python train.py --d_model=256 --rope_base=10000.0 --bias="none" --init="normal" --init_std_up=0.0342 --optimizer="soap_variant" --beta1=0.95 --schedule="wsd" --decay_fraction=0.472 --decay_shape="linear" --batch_tokens=131072 --steps=5348
Each number is 128 + 32 x the weight over the matrix's rms, rounded and kept within 0 to 255. Layers, rows and columns count from 0.

# layer 4 MLP gate, 1024x256, rms 0.239, rows 731-765, columns 0-63
[[ 95 124 110 135 146 108  98  98 141 164 164  92 185 157 114 112 148 122  96 152  82  63  88  91  77  74 125 115 102 137 100 122 196 145 119 118 180  95 177 105 142 143 145 132 101  49  75 123 136 154 194 121 143 146 139 173 143 216 155 139 153 193 143 117]
 [105 155 126 173 159 124 111 173 150 160 142 162  89 136 117 108 166 148 108 166 142 147 128  66 122 143 124 127 152 165 146 118 142 143 127 112 115 141 143 108 165 135 142 108 108  79 150 149 149 150 104 116 161 131  73 126 148 169 120 185 135 130 104 108]
 [172 160 176 201 120 110  77 133 159 167 141  95 147 106 124 147 126 132 132 147 122 166 171 174 136 156 146 108 158 121  55 107 158 148 170 119 106 142 131 117 108 107 158 111  68 110 195 112  40 135  97  96  66  91 121  52  43 162 152 129 144 132  84 153]
 [110 129 155  99 209 142 186 104 161 168 102 127 193 139 157 211  80 124 173 127 137 166 146 130 100 119 163 139 177 146 146 117  78  18 108 104 152  74 150  96 123 124 147 174  90 140 162 123  76 139 171 103 212 109 168 136 121  95 123 137  84 119 125 139]
 [221  73 156 123 137  95 162 124 154 137  98 156 147 143  84 148 172  90 171 188 112 116 166 185 138 123 112  97  65 121 102  83 102 120 123 183 184 136 146 108 126  68 152 117 181 131  88 143 132 101 110 199 178  94 146 108  93 118 102 109  92 148 141 183]
 [131  88 186 188 118 123 117 158  99 121 146 170 175 124 102 157 102 176 105 168  76 121 184 187 127 130 126  73  37 130  33  87 184 160 122 143 150 138 139 150 132 156 154 121 255  96 118 179 111  90 139 131 121 143  75 136 167 137 102 138  98 123 125 155]
 [100 121 105  93 110 131  75 115 167 120  91 123 114  76 142 163 139  83 110  85 151 136  75  94  94  68  82 116  94 166 160 111 100 133  71 197 166 184 135 111 123 108  95 164 106 163 157 141 120 178 123 122  94  66 110 148 130 105 124 119 146 127 182 148]
 [ 72 179 121 136  93 113 105 115 120 133 129  68 149 127 128 128  84 140 116 166 101 116 143 151 161 144  83 116  97 141  69 107 149 117 160 119 111 163 116 129 101 146  67 148 129 140 146 155 174 174 116 168 170  99 120 149  91 119 126 129  67  93  60 144]
 [126 141 140 178 190 127 111 129 161 198 136 176 110 191  90 102 157 175  86 150 129 145 131 127 128 163 132 137 104 180 158 118 111  89 169 160 151 123 116 200 155  90 125 138 130  76 119 125 108  99  97  92 117 120 123 158 136 109  88 129  59 131 149  86]
 [138 168 161 120 165 115  81 167  85  89 171 202 142 148 175 106 167 135 125 135 108 172 119 176 151  73 179 166 131 129 117 128 132 104 156 155 178 130 114 166 122  83 183 112 140 123  47 117  79  82 143 117 120 141  47 117 106  85 143 101 134 119 113 130]
 [130 124 132 166 153 220 130 117 118  92 111  91  88 116 130 125 106 168 182 145 102 160 101 100 122 109 131  97 109  97  76 123 178 130 136 120 121 110 115 118 106 115 157 180 123 140 141 141 130 152 114 147 110 155  33 152 100 124 148 158 134  99 144 116]
 [ 85 155 121 102  73 149  78 145 163 139 143 120 130 131  91 142 122  83 206 103 160 158 144 138 127  87 103 101  93 171 182 132 113  98 124 110 141 144 179 106 123 103  88 107 127  71 116 182 137 112 178 121 148 138  97 114 138 122 109 142 150 116 147 144]
 [142 157 161 132 129 136 163 139 121 121 155 161 158 136 103 126 144 112 159  90 122 102 133 165 149 160 112 108 158  82 163 115 144 161 150  93  89  82 146 146 126 112 150 137 147 171  97 173 183 103 121 120 103  92  77 147 137 108 133 118 167  90 160 203]
 [113 194 133 140 153 153  94 134 120 156 153 157  81 173 171  57 134 132 179 113 102 124  74 144  90 153 176  82 183 192 140 152  63 148 140 142 113 116 109 139 153 105 165 179  50 155  85 137 161 143  99 125 136 111 159 161  97  85 117 139 115 159 168 138]
 [ 63 138 140 177 116 115 118 107 144 110  79 157 167  86 178 209 146 161  86 127 123  91 158  95 161 117 154 129 104 107 145 127  55 141 145 118 128 106 127  89  77  92 122 131 109  84  56 150 130 123 137 142  84 112 143 155 109 114 147 128 149 112  57 189]
 [161 159 141 135 199 104 131 129 125 140 118 115 129 160 122 105  89 114 137 160 173 108 124 153  94 178 184 129 119  98 127 109 115 151 161 147 134 117 155 126 154  63  76 106 146 121 163 126 107 152 192 151 113  75 101 177 145  98 126 136  48 130 166  83]
 [108 132 126 160 134 100 116 170 108 114  92  72 110 152  96 111 119  89  94 163 170 138 163 126 181  60 140 114 156 136  83 156  98 121 127 121  89 110  42 142 161 123  73 114  63 120 176 126 133 111 139 108 160 101 123 183 107 130 152 154  99  62 123  99]
 [113 103 144 117 129 121 104 194 120 193 158 118 140  59 103 108 127  84 119 175 126 147  96 111 117 156 107 113 111 165 158 142 145  96 135 138 137 108 110 116 140  98 144 108 122 135 146  73 100 170 165 168 119 150 180  95  98 148 121 129 128 140 133 143]
 [192 107 112 106 123 122 122 126 177 127 160 115  94  86 109 138  79 136 129 116 116 111 139 142 110 104 140  90 115  88 142 109  95 123 115 134 135 166 112 156  79 148 146 146  66 162 156 142 188 113 130  74 152 142  99 112 164  58 121 166 174 187  91  99]
 [173 107 152 139 193 109 140 135  91 124  89  89 120  89  63 121 189 145 145 155  90 158 140 169  56 130  94 113 167 160 110 134 174 145 170 142 115  98 112 156 107 122  94  93 142 122 156  85 153 119 126 141  98  73 118 142 126  83  83 171 126 200 160 100]
 [159 143 213 183  99 120 161 192 130  84 160 156 143 100 126 141  95 165 163 133 114 124  50 100  96 148 133 127 140 173 187 160 141 173 121  91 141 156 113 146 151 120  85 162 138 141 128 152 111 165 116 108 151  98 153 126  99 143  82 143 134 127 138 152]
 [ 90 112 108 198 126 122 105  78 171 112 119  98  98 161 154 148  99  68 153 113 148 148 130 139 149 162 137 147 144 156 139  82 109 150 125 164 102 126 118 175  48 101 199 197 124 104 110 186 168 183 125 117  87 120 130 123 131 149 161  58 128 123 104 119]
 [172 116 119  94 163  89 119  68  83 173 155 110 138 143 127 147 115  72 147  66 146 123  75 101 113  89 153 108 207 131 165 168 153  93  74 123 142 124 109 160 134 118 126 215  56  97 143 170 100 106 119  91 110 117 217  77 135 145 185 163 138 123 174 119]
 [140  88 171  47 112 123 109  89  98 129 110  99  86 105  98 156 147  54 163  95 205 135 101 134 164 133  97 144  57 133 121 112 130 160  99  51 160 130 181 124 106 136 146 100 161 168 161 137 171 195 169 122 137 125 154  91 150  98 146 111 113 151 148  89]
 [123 155 191 124 115  78 154 121 163 106  76 178  90 140  88 136 112  99 141 190 124  67 157 150 115 111  33 114 157 229 138  86 163 146 164 140  68 208  93  95 216  96 142  69 143 107  81 168  93 111 142 114 102 169  23  86 151 140  92 105 100 128 168 119]
 [120  64 152 146 118 112 163 109  58 117 152 128 108 200 110 130  82 100 136 103 145 161 128 107 146 112 113 116 200 112 136 169  42 133  62 124  74 105 107  75 113 156 145 108 173 117 157 132 131 157 147 102  96 180 106 116 123  93 119 141 141 158 127 103]
 [ 58 116 134 175 123 165 130 129 139 119 170 129  64 132 149 123 158  94 116 104 145 111 140 175 116  86 133 109 113 161 200 123  95  86 148  94 153 143 123 135  92  91 102 145 166 132 126 137 128 134 179 158 135 128  91 104 125  77 157  96 164 155  98 175]
 [111 158 184 108 179 188 112  61 109 139 178  86  94 153 181  86 138  98 134 152 110 135 161 139   3 218 135 106  82 139 144 104 119 118 180 153 116 107 164 141 105 129  86 161 133  58  66 191 114 105 126 170 165 133 140 129 121 135 138 105  74 133 133  93]
 [119 133 127 120 139 151 151 139 148 102  97 124  96 141 190 121 155 133  85 159 136  78  95 141 105 156  99 116 149 132 101 144 118 202 102 152 113 147 141 129 153 120 122 110 126 135 196  59 193 129  68 133  66 124  73 164 147 110  95 141 139 152 125  71]
 [127 134 179 111  51  90 115 139 172 123 150 118 156 125 122 117 122 169 137 125 101 210 145 129  65 148 117 152 107 164 125 194 107 160 138 165 112 120 105 119 157 105  79 117 117 120 123 104 114 110 155 153 138  93 174 128  88 110 114 150  97 146 139 151]
 [ 87 185 158 151 166 161 113  97 150 126 115 153 137 130  84 157 102 156 125 120 152 149 122 141 110 120 166 151 192 139 124 165 114 100 196 146  76 115 129 117 135 143 107 138  53  96  94 147 146 116 121 127 156 174 132 130  94 117 101 167 141  81 121 191]
 [136  94 162  98  99 132 110 133 126 113 137  83  94 116 139  92 163 162 129 127 202 116 117  94 118  58 141 138 137 168 148 175  89 181 156 117 127 139 147 131 163 147 150 133  67 126 142 147 122 116 129 134 113  77 157 129 133 121 150 163 168 139  92 174]
 [160 165 126 220 178 106  30 118 140 129 142 165 174 151 174 126 134 154 127 119 168 104 154 146  96 135 175 131  99  86 165 120 131 139 128 121 130  79 109 145 122  72 162 136 103 146  87 151 144  67 106 131 109 124 110 133 173 166 108 171 144 126 186 152]
 [110 118 172  66 141 137 148  79 121 162 148  97 106 139  76  73 144  99  94 122 106 158 131 110 122 162 164 152 146 185 152 144 179 150 182 150 142  82 101 149 161 132  58  93 110  80 112  73 121  92 137  94 114 149 103  89 169 133 136 183 113 106 124  96]
 [160  60 146  98 120 180  71 173  71 157 192 136 183 149  83 142 148 120 103 107  76 163 138 105 214 173 121 167 105 117 109 136 130  70 133 115 123 130  97 141 183  94 141 152 146 159 100 121 114 158 142 122  68  86 108 121 137 121 129  95 144 106 130 123]]
# layer 4 MLP up, 1024x256, rms 0.245, rows 731-765, columns 0-63
[[124 117 156 182 156  86 128 164 125 132 130 140 193  99  98 124 108 106 120  75 109 139 155 167 107 100 128 162 126 139 130 119 108 120 122 120 172 129 173 132  77  82 130 132  89 119 123 167 107 152 166 117 107 180 137 140 144 223  45 134 141 161 117 161]
 [ 81 103 142 112  82 153 159 161 118 134  68 100 109 148 111 120 126 137 121 113 110 135 150 223 149 125 141 145 117 102  80 139 113 131  88 150  74 129 138 154  79 113 158 125 177 150 116 136 122 170 155 112 104 123  85 142 157 127 119  93 120  81 149 154]
 [131  86  39 140 144 205  79 136 144  91 100 186 106 134  97 123  86 139  94 136 163 103  92 138 128 141 105  91  89 153 139  88 168  44 131 157 143 188 193 112 170 104 145 100 146 144  90 120 137 159 118 151 109 144  94 128 143 130 151 203 148 104 110 170]
 [127 181 147 122 132 106 103 190 137 136 129 106 184 157 100 148  93 159 132  58 203 123 108 164 133 229  92 111 153 128 155 124 184 122  84 127 111 161 161 115 176 118 162 198 119 123 132 120 112 165 141  99 108 153  92  93 128 127  97 176 151 146 106 126]
 [168 173  96 159 132 109 121 166   0 122 166 123 130 114 112  76 128 150  90 181 178 145 133 172  73 176  98 150 111 177 209 109 126 185 135 146 137 116  86 121 160 131 161 107  75 139 162 176  39 209 101  81  99 121 168 114 140 124 150 163 197 108 116  80]
 [ 31 116 131  46 123 148  90 111 156  44 158 150 144 150 119 126 192 112 217 157 133  95  85 137 125 170 106 149  57 156 149  95  97 146 128 148  77 128 180 152  73 143 129 135 188 139 166 138 149 190 152 144 132 178 117 120 114 105 104  75 109  86 142 149]
 [135 182 160 157 139 142 142 132  88 188 134 149 127 160 123 136 130 149 135 171 149 146 162 151 182 213 139 141 194  87 151 164 155 120 204  90  68 122 162 172 133 115 167  84 126 121 106  90 147  62 121 144 123 168 137 108 147 144 118 148 131 151  63 120]
 [112 141 139  75 123  96  83 107 121 168 137 111 162 164 100 147 134 114 145 138 118 151 161 184 107  93 119 119 138 170 121  91 141  94 165 184 166  57 137  50 113  90 210 110 122 140  96 126  83  57 171 111 151 166 123 164 144 181 154 107 138 115 143 100]
 [149 104 111 155  58 133 120 124 139  93  67  86  82 104 124  90 211  91 108 100 163  79 149 113 156 168  90 106  98  86 115 185 140 183 129 135 140 100 107 170 124  87 116 132 132 156 150 155 138 113 107 219 110 131 165 161 115 156 123 128 117 140  91 145]
 [141 154 144 193 172 120 123 118 186 120 116 132 163 163 189  52 115  44 119  86 152  95 131  79 140 106 102  64 195  79  86 116  67 114  39 149 127 146 117 145 169 103 134 104 192 120 104 107 131 135 144 136 138 147 183 138 125 152 167 156 103  92 114 137]
 [113 100 167 117 133 153 134 149 112 134 164  60 138 139 135 112 125 131 158 149 146 146 154 142 125  93 127 117 171 144 169 131 168 136 184 142 145 124 165 105  95  62 173 128 101  87 165 150 159 136 176 163 150 171 120  81 146  88  94 149 182 113 172 146]
 [ 66 142 116 106 134 117 154 117 128 120 153  92 124  81 110 142 138 185 155 143 106 120 124 111 136 130 129 148 139  78 148 148 156  63 152 146 102 147 151 148 144 127 124 113 130  84  87 122 146 105 111  97 150 159 119 100 113 125 155  99  95 140 113 145]
 [147 131 129 135 153 124 143 133 141 107 163 166 156 127 126 104 123 143  87 183 162 184 109 133 154 141 228 113  53  98  78 121 135  98 143 166 129  89 156  99 117 143  84 131 129 154 115 102 154 143  91  77 192 134 122 123 169 153 137 125 104 202 143 106]
 [135 154 152 109 112 149  63  83 108 128  72 155 172 137 141  96  81  97 147  92 168 174 172 153  80 173  79 163 167 174 101 160 124 150  90 153 182 150 138 145  47 143 178 171 140 180 143 168 166 138 121 129  90 129 120  64 136 115 130 117 143 193  98 115]
 [140 126  99 124 117 111 181 119 162 121 154 104 214 141 120  67  77 123 101 133 114 112 162 127 145 117 213 101  97  92 153  89  88 178 149 181 116 172 110  84  87 179  85 126  88 113  76 154  69  73 124 140 115  85 255 134  99 124 178 140 169 130  66  95]
 [113 173 117  89 155  52 178 111  86 133 167 121 142 144  39 106 123 102 119 114  87 129 134  96 104 120 126 107 112 145  97 100 115  99  95 144 163 152 115 116 115 114  83 128 144 136 136 143 114 118  62 138 121 163 163 124 141 139 115 109 136 146  97 129]
 [ 80 132 141 159 168 170 131  88 145 183  62  86 104  89 172 182 139  41  58 221 166 152 177 116 141  89 100  19 168 164 156 146 125 139 154 163  88 105 135 147 128 116 165 149  81 120 159 110 176  87  97 101 134  93 133 133  57 127 138 185   4 162 113 133]
 [154 115 156 140  87 154  96 146 116 178 131 109 115 104 118  90 131 129 104 159 127 205  93  94 144 166 108 116 150  83 145 123 119 163 136 114 114 112 125 146 115 104  86  78 162 183 144  92  80 124 156 112 137 116 130 113 120 161 113 135 139 121 168 137]
 [169 139 149 207 151 155 134  89 129 145 110  37 102 203 140 129 138 142 157 148 148 110 148  63 145 139 124 110 120  89 166 113 147 170  85 108 107  79 133 102   0 107 100 144 118 131 196 117 142 158 148 110 171 106 137 111 140  96  83  90 116 127 129 208]
 [ 71 174  82 134  97 123  96 115 100 145  81 181  49 136 137 133 173 139 108 152 149 136  94 116  86 109 177 148 211 107 104  83  92 135  81  86 114 105 103 114 197 199 120  92 181 147 159 128  93 136  75 138 175 138 162  92 124 151 145 140 117 122 121  72]
 [172  93 148 121 168  92 137  65 136 144 142 101 182 136 152  95 155 127 130  91  75 126  92 114 131 136 182  91 124 136 103 183 155  39 127 108 155  86 123 189 126 161 145 130 134 177 184 101 132 145  39 141 101 144 103 151 116 152 169 135 166 105 128  78]
 [149 122 159 145  88 126 118  82 142 136 118  85 100 111 105 108 106 100 193 177 124 148 105 152 203 118 151 134 169 154 133  67  76 127  85  81 103 147 141 134  37 119 109 101 128 150  99 121 193 140 139  61 121 133 107  96 122 142 152 107 112 137  58 101]
 [124 126  93 144 146 176 189 120 124  74 104  79 158 148  91 101 103 149  84 134 114  64 231 104 145 127 169 137 176 164 153  98  84 164  85  94 146 190 127 184 129 140  86 155 177 142 138 139 157 109  87  99  95 129 137 159  99 151 157 129 130  45 151 143]
 [131 148 109 100 139 127 154 123 194  93 114 100 122  65 121 152 111 171 168  90 160 183  88 152 142 154 152 151  85 123 137 151 135 129 106 156 139 129 129 153 126 150 139 124 119 182 185 167  87 109 132 150 166 147 156 188  69 104 139 158 120  94 106 170]
 [174  60 104 186 146 161 176 188 162 149 134 156 104 123  79 161 107 146 167 117 167 102 158 121 124  93 173  61 116  46 110 123 132 202 153 138 150  90  95 174 112 192 111 166  45 131 149 162 154  79  89 193 113 133 181 117 104 154 164 138 239 109 148 177]
 [ 51 177 116 135  67 147  89 125 137  55 159 117 124 135 140 121 131 170 106 142  92 124 120 129  88  89 205 152 155 154 166  97 133 121 100 226 117 225 174 107 157 112 129 150 236 101 147 142 179 141 137  95 137 170 112  56 104 127 159 108  70 143 124 136]
 [ 64 164  98 139 124 119 105 139 130 128 198  91  64 140 121 113 163 140 155 152 141 106 134 118 138  75 140  74 144 108 177 155 111 133 151 142 132 111 138 172 105 142 110 129 138 144  95 113 159 164 179 114 159 144  84 101 116  73 171 118 143 138 135 211]
 [104 155 146  93  79  85 124 143 121  96  68 140 105 121  78 145 120 154 154 106 133 161 156 183 199  73 142 169 179 100 106  92 125 157  84 132  96  76 165  90 147 134 163 134 147 108 190  98 141 162  76 165 110  80 133 160 190 140  85 138 185 110 164 133]
 [163 161 116 160 152 136  90  93 116  97 151 138 143 151 146 107 224 121  96 110  99 108  96  66 159  91 143 156 113  92 124  93 109  97 159  79 170 155 113 113 163  89  79 139 147 148 150 119 117 141 154 111  83  98 158 156 160 119  74 186 132  84 152 136]
 [ 82 162 159 125 101 123 219 132 135  89 140 126 203 120 166 169 139 150 109  89 134 115 166 189 148 153 181 181  56 141 117  75 153 121 127 114 159 136  98  84 185 135 117  93 102  77 123  70 158 143 125 161 109  90 169 141 110 150 210 137 135 118  92 149]
 [118 120  88 106 141 101 141 183 151 141 120  93 159  86 111 194 102  96 106 184 169 106  78 122 107 141 124 142 159  88 120 141 153 135 151 141  94 142 195  96  98 121 132 135 132 112 142 107 107  85  75 104 138  99 149 147  98  67 167 123 110 148 105 111]
 [115 107 203 139  69 121 142 126 156 149 120 158  90 170 129 166 145 175 160 152 101 110 161  83 105 123  92 129 154 106 164 151 112 132 120 103 113  82  90 155  90 158 145 145 125 133 144 148 171 110  99 123 136 157 153 124  91 163 151  94 148  93 135  72]
 [ 83 166  96 167 191 156 103  91 104 143 140 157 179  92  79 129 168 173 163 103 145 117 150 120 105 113 183 161 148 116 222  76 127  76 113 134 123 121  87 129 117  91  92 108 130 121 121 128 135 159 125 143  76 148 115 162  97 103 121 157 128 105  74 128]
 [108 130 129 160 130 114 102 142 109 152 160 118 155 143 149 109 118 146 127 118 168  91 141  96  83 117 100 124 151 128 110 147 129 113 163  98 121  89 121 144 111 116 135 127  99  93 164  81 142 143 135 144 119 138 122 144 131 132 160 139  84 172  46 158]
 [153 146 108 142 134 157 174 151 191 129  81 115 141 113 138 148 136  79  84 159 159 174 129 128  87 120 138  78 205 119 142 220 176 102 194 112 153 107 164 146 160  97 184 171 180  91 149  88 147 113 148  79 139 154 157 175 129  79  97  95 108 127 136 148]]
# layer 4 MLP down (transposed), 1024x256, rms 0.221, rows 731-765, columns 0-63
[[165 117 132 152 125 154  89 183 168 113 128 130 137 176  85 108 132 154 144 192  79 109 134 134 130  77 152 173 117 134 133 124  73 136 161 141 167 121 114 110 148 131 114 127  94 136 100 157 111 121 154 106 145  93 134 132  98 172 121 126 110 175  77 172]
 [ 85 113 161 117 118  99  90 120 104 135 132 104 120 170 131 114  82 179  87 135 139 114 142 129 133  91  98 157 145 118  48  96 108  84 131  86  94 109 132 162 136 201 139  79 132  87 194  82 111 150 158 162 202 102  96 141 147 140 133 147 169 168  90 101]
 [136 157 117 153 132  87 100 117 161 139 119  74 136  89 136 119 160 118 170 167  95 158 118 106 174 135 158 180 114 106  95 132  93 139 147 130 102 136 184 109 126 159 188 180 143 137 164 143 138 164 144 161  36 128 113 134 133 120 185 171  35 100 158 140]
 [169 136 139 142 103 128 109 119 149 109 185 129 121 124  83 105  82 125  97 207 143 159 166 140 157 109  87 106  93 101 134 106 177 132  91 111 135 104  96 112 103  66  94 123 174 154 132 186 170  72 188  98 133 125 123 141  70 122 159  61 121 114 146 173]
 [137 112 135 113 112  98 121 114 145 116 130 137 149 151 159 155 168 139 140 124 102 109 156 124 112  80  91  99 163 141 106 144 113 139  95  99 138 150 118 142 113 148  93 116 141 112 159 150 193  94 125 177 145 107  92 119  94 159 149  31 134 111 130 112]
 [124 134 176 176 149 117 108 170  96  72 143  86 114  81 155  98 156 142 161  91 128 140 117 189 108  52 185 174 113 129 110 110 132 113 126  74 157 103 135 111 102  97 141 108 136 115 151 161 145 156 150 185 139  82 152  93 159 122 125 109 139 155 188 146]
 [119 109 120 129 140 138 132 109 152 127 128 131 125 121 134 146 138 107 102  86 123 152  98 119 136 106  95 125 110 138 132 142 108 143 113 150 147 149 134 140 134 140 101 173 131 121 132 137 117 145 111 127 115 107 154 150 126 102 113 145 129 110 137 129]
 [ 85 128 111 144 145 160 105  95 133 151 123 114 142 114  92 119 139 148 178 166 140 154 117 142 151 171 142 139 154 126 117 167  92 152 131 106  87 147 135 101 110 192  98 197 101  67 115  87 162 110 117 131 101 117 138 164  68  98 186 119 103  44 136 154]
 [116 169 181 119 155 141 178 126 163 124 208 155 196 170 135 144 116 175 152 152 188 110  75 136 116 132 163  98  95 142 106  92 137 135  93 109 150 113  95 127 159 129 146 128 108  92 126  76 159  63 149  89 125  60 159 178 128 148 106 111 124 129 105 133]
 [153  97 120 148 118 157  70 127 135 123 175 125 141 104 150 164 152 150  94 134  99 166 115 107 127  86 176 177  55 110 145 157 120 128  92  99 123 101 101 145 139 119  94 123 128  92 182 108  98 111 113 115 158 113 163 153 134 138 124 179  80 105 121 154]
 [139 110 137 117 156 139 103 138 147 147 111  73 101 184 150 111 157 109 186 110 119  87  90 125 100 153 144 209  95 164 140 109 100  75 150  99 123 122 101 137 110 154 163  91 130 109 137 154 129 146 104 148 135 153 113 105  92 169 114 149 110 143 109  79]
 [ 89 110 162  89  62 121 137 123 122 122 143  90 175 183 112 132  83 179  92 120 152  98 101 166  99 133 138  95 100 162 174 136 154 128 100 151 158 123 190 140  97 155 117 102 104  78 131  98  99 136  88 130  70 134 153 187 110 126  81 181  80 132 131  84]
 [118 104 166 167 105 156  53  72  81 141 198 142 100  85 100 136  86 146 125 212 110 143 142  85 139  75 117 204 106 163 114 190  76 121 115  91 152 106 131 137  67 116 112 139 105  99 118 129 159 141 136 131 160 154  90 137 160 110 240 133  81 135 143 140]
 [134  99 118 124 152 111 127 125 129 145 136 135 144  56  96 142 159 139 108 126 106 140 200  47 107 145  91 129  70 135 127 103  58 109 124  94  81  97 152 153  85  98  81 151  92 135 126 193 160 123 152 106 117 103 142  94 137  92 111  92 183 143 117 147]
 [174 198 161 122 162 120 121  82  92 136 122 122 195 106 136  97  59 186 160 117 146  92 167  96 132 186 140  97 144 151 172 156 128  76 111 129 162  98 180 107 121 104 160  44 103 142 147 130 131 143 136 106  75 130  92 170  85  91 103 158 137 144  67 117]
 [158 118 120 110  87 171 117 118 146 107  85 154  87  91 140 135 151 186  85  62 103 146  60  94 156 139 117 144 141 148 171 180 107 194 102 155 146  53  90 196  94 161  97  95 129 111 109  90 190 136 150 137 151 138 111 125 158 112 134 153 182 135 137 101]
 [143  93  91 133 150 120 103  75 125 139 135 144 109 154 184  71 117 174 158 110 145 167 151 166 130 113 142 141 100 118 132 138 107  91 148 136 184 155 108  89 148 131 122  97 100 128 108 118 108 167 148 129 141  72 157 122 171 114 132 207 180  83  98  77]
 [129 138 153 157 129  72  62 128 146 146 158 155 100  65  60  88 164  59 134  64  79 135  96 127 146 102 102 131 129 104  96 111 150 130 121 140 153 135 129 137 109 158 101 158 126 148 118 103 123 180 193  86 125 118 184 157  97 155 143 139 126 134 175  93]
 [ 72 125 153 139 105 123  81 122 101 116 130 149  93  89 147  74 109 133 115 113 143 122  96 110 124 116 173 122 198 103 142 163 158 131 218  95 166 172 129 144 166 104 115 122 182 166  53 125 106 116 131 148 145 148 113 117 104 111 166 137 124 102 151  90]
 [145  97 123 159 109 110  93 137 134 122 123 137 105 148 150  94 122 115 111 147 143  97  98  73 187 114 126 191  93 164 170 120 148 167 107 104 100 187 164 138 134  96 212 154 112 138 174 144 136 186 142 128 125 195 158 127 142 162 153 138  56 127  74 220]
 [124 134 163 143 112 101 137 105 136 102 174  93 137  98 132 150 154  71 169 104  79 138 155 139 100 103  91 145  82 191 116 146  99 141 109  94 101 137 138 111  75 122 115  97 149 145  84  97 177 101 140 140 121 128 120 144 139  76 129 111 131 177 151 124]
 [ 89 161 114 101 140 121 122 201  97 154 128 199 166 179 110 113 121 127 128  80  41 115 126 163 137 131 155 103 148  93 132 179 175 129  94 150 133 107  81 127 167 138 136 101 160 112 152 119 195 116 143 145 132  71 118  78 154  95 113 133 178  82 187 132]
 [102  91 151 137 115 105 164 121  83 147  68 161 175 109 126 123  88  79 110 220 111 137 155 107  92 193  70 141 133 129 172 127 133 103 131 113 146 161 156 133 112 176 159 170 177 157 163 100 111 125 146 112 129 135 152 142 148  87 103 176 114 125  46  81]
 [230 105 121 149 156  79 134 149 130 160 126 129 115 126 120 136 127  72  81  86 120 143 140 144 127 101 138 137  94 167  83 139 145 164 118 163 168 146  97 116 187  98  89 102 102 113 107 108 158 107  63 117 165 133  58 140 158 112 159 162 183 145 148  73]
 [ 96 137 145 103 150  99 104 113 141 156 109  78 123 160 140 169 122 122 186 110 148 126 104  86 127 119 124 141 167 129 192 114 140 131 112 122 135  95 130 125 125 131 116 104 153  97 203 156 167  90 123 176 180 140 146 142 128 159 106 131  98 109 114 121]
 [163 118 194 141 157 100 158 114 125 134 146  97 153 165 117 186 146 158 135  46 108 109 128 167 153 191 103 146 140 164 114 207 123 161 143 119 158  69 139 120 111 159 143  87 142 193 101 142 137 159 141 166 130  63 120 192 164 172  67 170 129 173 141 153]
 [190 176  93 142 136  92 121 162  94 109 128  97 206 137  89 152  76 163 142  94  92 138 125 107  82 158 151 128 149 145 136 100 104 149 117 104 123 110  97 111 176 124 108  95 115 108 123 133  61  76 130 178 141 106 174 109  86 164 146 173  93 102  77 100]
 [138 217 126 186 134  73 116 126 141  71 113  64 164 119 195  89  83 173 170 147 132 135  87  45 141 122 135 198 179 171 121 115  79 121 172  89  92  89  62  85 176 106 139 116 104 119 161 171 166 122 107 145  57 138 100  78 131 140 139 136 128 128 171 148]
 [136 117 201 139 110 173 140 120 101 166 163 182 140 106  72 119  42 130 139  60 134 146 126 140 144 156 112 107 118 137 112 140 149 136 114 144 139 129 152 146 119 149  90 114 115 143 132 118 104 115 107  83 119 135 134  85 121 149 118 129  62 134 147  80]
 [132 138  82 153 135 170  87  77 153 117 186 201 166  97 135 127 126 112  72 119 107  99 117 124  97 126 198 152  83  88 127  86 137 103 135 101 165 152  98  62 164 120  76  98 195  73 113 159 180 157 123 155 144 102 191 166  81  83 101 143 168 118 182 129]
 [162  96 111 109 146  83  88 143 129 128 121 159  71  26 153  85 111 121  92 159  77 137 152 140 166 136 112  99 119  87 116 101 148 145 102 117 106 139 153 152  71 188 146 124 124 154 124 175 126 114  98 136 142 111  94 130 148 168 142 115 102 184 120 110]
 [154 122 154 158 175 158 101 121 141 161 141 112 168 131 169 120 142 142 134 146 101 113  64 130 148  79 222 137 117 112  77 111 164 140 134 177 113 170 140 112 163 116 148  90 159 132  75 141 109 111 136 191 138  76 100 128 137 123 125 131 130 170 127 177]
 [176 122 146  97 114 111 153  78 163 106 164 144 172 159 119  85  97 148 116  92 127  94 122  95 185 142 122 162 118 100 107 185 127  82  95 125 148 137  74 125 156 122 169 174 123 157 143 100 104 132 138 109 157 108 156  93 117 127 108  70  96 154 122 144]
 [133 116  88 104  97 143 128 162 126 157  85 111 124 135  81 171 137 158 109 169  95 136 161 138 133 169 121  96 121 161  99 165 151 165 101 145  99 160 139 206 157 151 162 133  27 116 110  77 152 124 108 128  93 144  77 137 108 153 182 151 159 100 124 108]
 [149 112 101 156 153 194 197 134 156 141  67 135 144 192 198 153 135  97 119  78 153  72 170 120  97 144 158 133 142 113 130 155 118  91  98 104 141 119 130 189 142  48 114 187 114  64 103  82 149 144  89  79 129 110 171 169  25  98 155 153 151 141 115 160]]